{
  "norm_eps": 1e-06,
  "attn_scale": 0.125,
  "beta1": 0.9,
  "beta2": 0.98,
  "grad_clip": 1.0,
  "train_tokens": 208500000
}
Each number is 128 + 24 x the weight over its row's rms, rounded and kept within 0 to 255. Layers, rows and columns count from 0. Numbers have three digits each. The size before them is the row's rms in percent of the matrix's.

# layer 3 MLP down (transposed), 1024x256, rms 0.0453, rows 263-273, columns 0-127
110:113150171142112115116152104126125138159116137151127121151136174117143098140088134099110138118115193102154115122130168126116076171139179075107155126129100095097083138123138137039137148133125186100084125095148144131141147083137114175144119099113151130107101109102102139104116099105165094115113165146131113115145133091135136154146114121146109148146152136142125078151148130162113121152145
087:143052155120105138138115134092137097089143163097092135118119142122126136138064109156103127130138116086091132119123084155132139097133115109109139106125155122091133124097125121151084211120152113093096140103132135171111111129126124131110185117109162153115171073124094125122135146099107143126133137114124142148108127134110112100135103111119103140118115131103149107122130124182147118122143
103:107111136164144136113118124143101128127160118128122112091097128111148136155129098112126150150167106086098200121116120124128091133107080143108142118136137113118106066165113146153122155107143138094156153128134147159130153141118082161149118187107087170149090131129073085175144121116156136188160185168125120107154133112121132182147124116130125168093128162091147123111128116153155116132166
112:157169155110160151128120166125083142119156168161141158087129144154126155114142114093163137143182118106175164116126148147126110133114190140123101142120127106118079139105137179167131163087151118105159130085116162128161095138156081138111097128155100120110115125152104129115107091089123148122123118154116129101137165127156074173162113141112136137117124100140143147132126104132141109089137
098:119147120116131173156103130108113135126149124100141099152168099107100123140161124106146144116106114083109127131171127153180089145147123125137136163130138145147095140149124115136138161120116136147128127124129158091114114169138128161089113163100143134143097135143112118124141086114080063163128073158122119159121153118092145114145159173146137145098137144124133141116105128075115152109101
111:141154119165131160122099124136132184136136092119173145123112120065119131109095131125122097082104120071123137143134125142137114165126125104071185141176163117086132100115186108146119166164112156136067139118119090129079167113138104140134132077123152099119134161106151098090104141123130147133130128097141146107116115159114102151116176120127169134097149132169145135170095103128104136144145
098:103142142094111075144146121106115118160140141155118158117159128114123102147111119112121135088128105145106120127113135130129103102142085148177094127102123188106100074122099150137141162127120119080097143128088126130111141110127136181100130131095103168133102133118133109131146136142105124103163145157131181173113081100132114152147125118122106129159137148100139150105149107129135110147124
083:134112126113140095125163142094103100177155096101119129097071171115155141114097175135109119159084139112125117189147113118138120113106146148146108172133123156076149177108107148128135116142083143150122169085158092134138134159134151137096152163177092138153086139146095098097119104128120128148124115148119156106165147123142110152125124129136179110137146128114136071135109138109148107163111
095:122146111141143147183095115126112121164131139148103125114148152145133113122099137161153141098112125117074124141118150116125122107113120104126112170100120157071143103126141136097103121161134154157153142073142121109168135091187120130142118135129145137080157167157148148108115111173104162112136145145108148144153131132132120118101110185130118151138138124132166130146143129127122071161123
106:128156130153170104120089100140124137123126110119106145091177140143086133131130160153146123109093117142159129113151132111111137123088157125146162102102158135182146152153106105134131104095106199174122155160116100174160144147134148104118134166141107101121136112132129111118104110155123103072105126121089090087172159117146118139123100102110118168088118106143139143151130184139116182133104
104:148115110174098166129113178130166153140076109083111114143140105129139153116147145110107109118116113118122155137156149129164078118119126150140108113106106133148176124129122116131130169100135157122108158115149144152125114122119082115154127169123094183103136116074134125169160161154127150128125112110139138097119154121120131156136149108134114141123105135105122139123160119151158130164066
# layer 3 MLP up, 1024x256, rms 0.0524, rows 264-274, columns 0-127
071:146120134096139127095146131154128134159150107118133100185151148143114109096112112131109167163147077130151085121121180102123153153121174139113115134130104141156107130135114154126207092143091110149109098143142127091164179105115103124114081101120133113124149094104196153107127147110114102139119101107074127116144109126140121139124112175109170061112117135125123136126148102129150123127144
117:160157080106102112099171167117141132125131179154129158123144153123124140120125178115136148112122071157096097133122134172146161107128124095101149123142133116115114141108162110065161123110124140147117109117113151118098135125129116183155143112135139093098103141141131185127182122107138119113160110091134156081144117149131122133095105118120119125136098142112091119118145142140099124114173
116:146152144104155126100121125162115126129120143117172101116172085128133094123143111145118100136154133150120119130147125128121083077098115140161142126101120152175167143106136083105128141126128100130140117158092172167127127140131125107110083103107148125130102114136162158125150135155161135086080216118122158059149153130124120156116097176125119108112088160066124118127157120135157122139134
092:163126055153105108116137175143151149142145148146109152131145130119142124142100163070095103126145148131152084131131100099172164099157118062120162118091109103121155121112155119154129092112111159139124105139135106149182138140151122090093108122162146115084139100135154133177110127141144151086158115100111148145130129114127122123132102114094143138150101103146120083179134114124115120135157
113:143105079126110089065125125112142151189160118162131164101176119130125146116108139127082124108158153155114157107180133130136135114108151130116128119161141118122138116142126101143149082156115156155143136117153090161112113130128136166098116102149148117145103129098108090150079122177151150089092142135139117158166127133138078186095114173141113108134113174122132147176159149144115111120153
091:123160137142160159113145150167132171122137129102136100136104115070156121148085097148111146169143141118106133131138166125078152150073162121124163145142129077111114190120149103085133131146106108183141118165137139139102111127156148123167091083111141134137140113127141122132178092140108150112102131078133095158121118136134137120104095114118136101131113156133103094145104114107135159120115
093:127133073106106123123129172129130154163152177123162117141165142124131149147147157100150148182138100077120107189165130123143146098161170126101136124124138126155154112112140128145138125163128131136130132123185123085102136158176129100123094110143178124124118124134154140144152120128121119114145118067111120119134141182118134103083113118101133125129077119153121094144149120140104110079155
099:129106107117156101119174115141128125155136125123170135156127117084148140117126107125088109139169118100121109135100157136109152136064129137156138103127121154162123160157143115108128112066132112170121114128119127159119121116116199120127114155142119158097124087162161120172095162134151101145081181114117109125145098119148150138136127155123146138145136136129119110132096159110112087087128
097:180122122120151112122145144146145151146138160109133106126157121138103123126129137116097092122155124153119108146137124125132157117086098104097160167118122155157170157115135143139166125106063192150169127154109119101152124127150164120115088090129170133096113106107133160128107089140153102111111134114100139132130143146123099136134102144131150123136109147115130124121143150103138130135167
117:168171108159091095065112155137160121152150152148126132132145139118145139166105165107086107101121126118137079144167119132121148151145155116101139120138138107161133130160172112094119088104124185142105124144155151125113151171106139121120115126144160115126116125128166140126086145167123150082134129112076116146130111139143108138095100190145135112131123136110082139198113124144085133144144
097:144127095110128067133127126124156160142155141094120147169153085146104081122106130154115147110139110126136090128131151119122109083129149144182074116107133153132161104137167128127165138089121178162087124155100105154189141090133113139085132123145137118147150125107120144141153134123122123119091134142134144120182133133118123163108147163115173078117126135106120059159096131089149086117147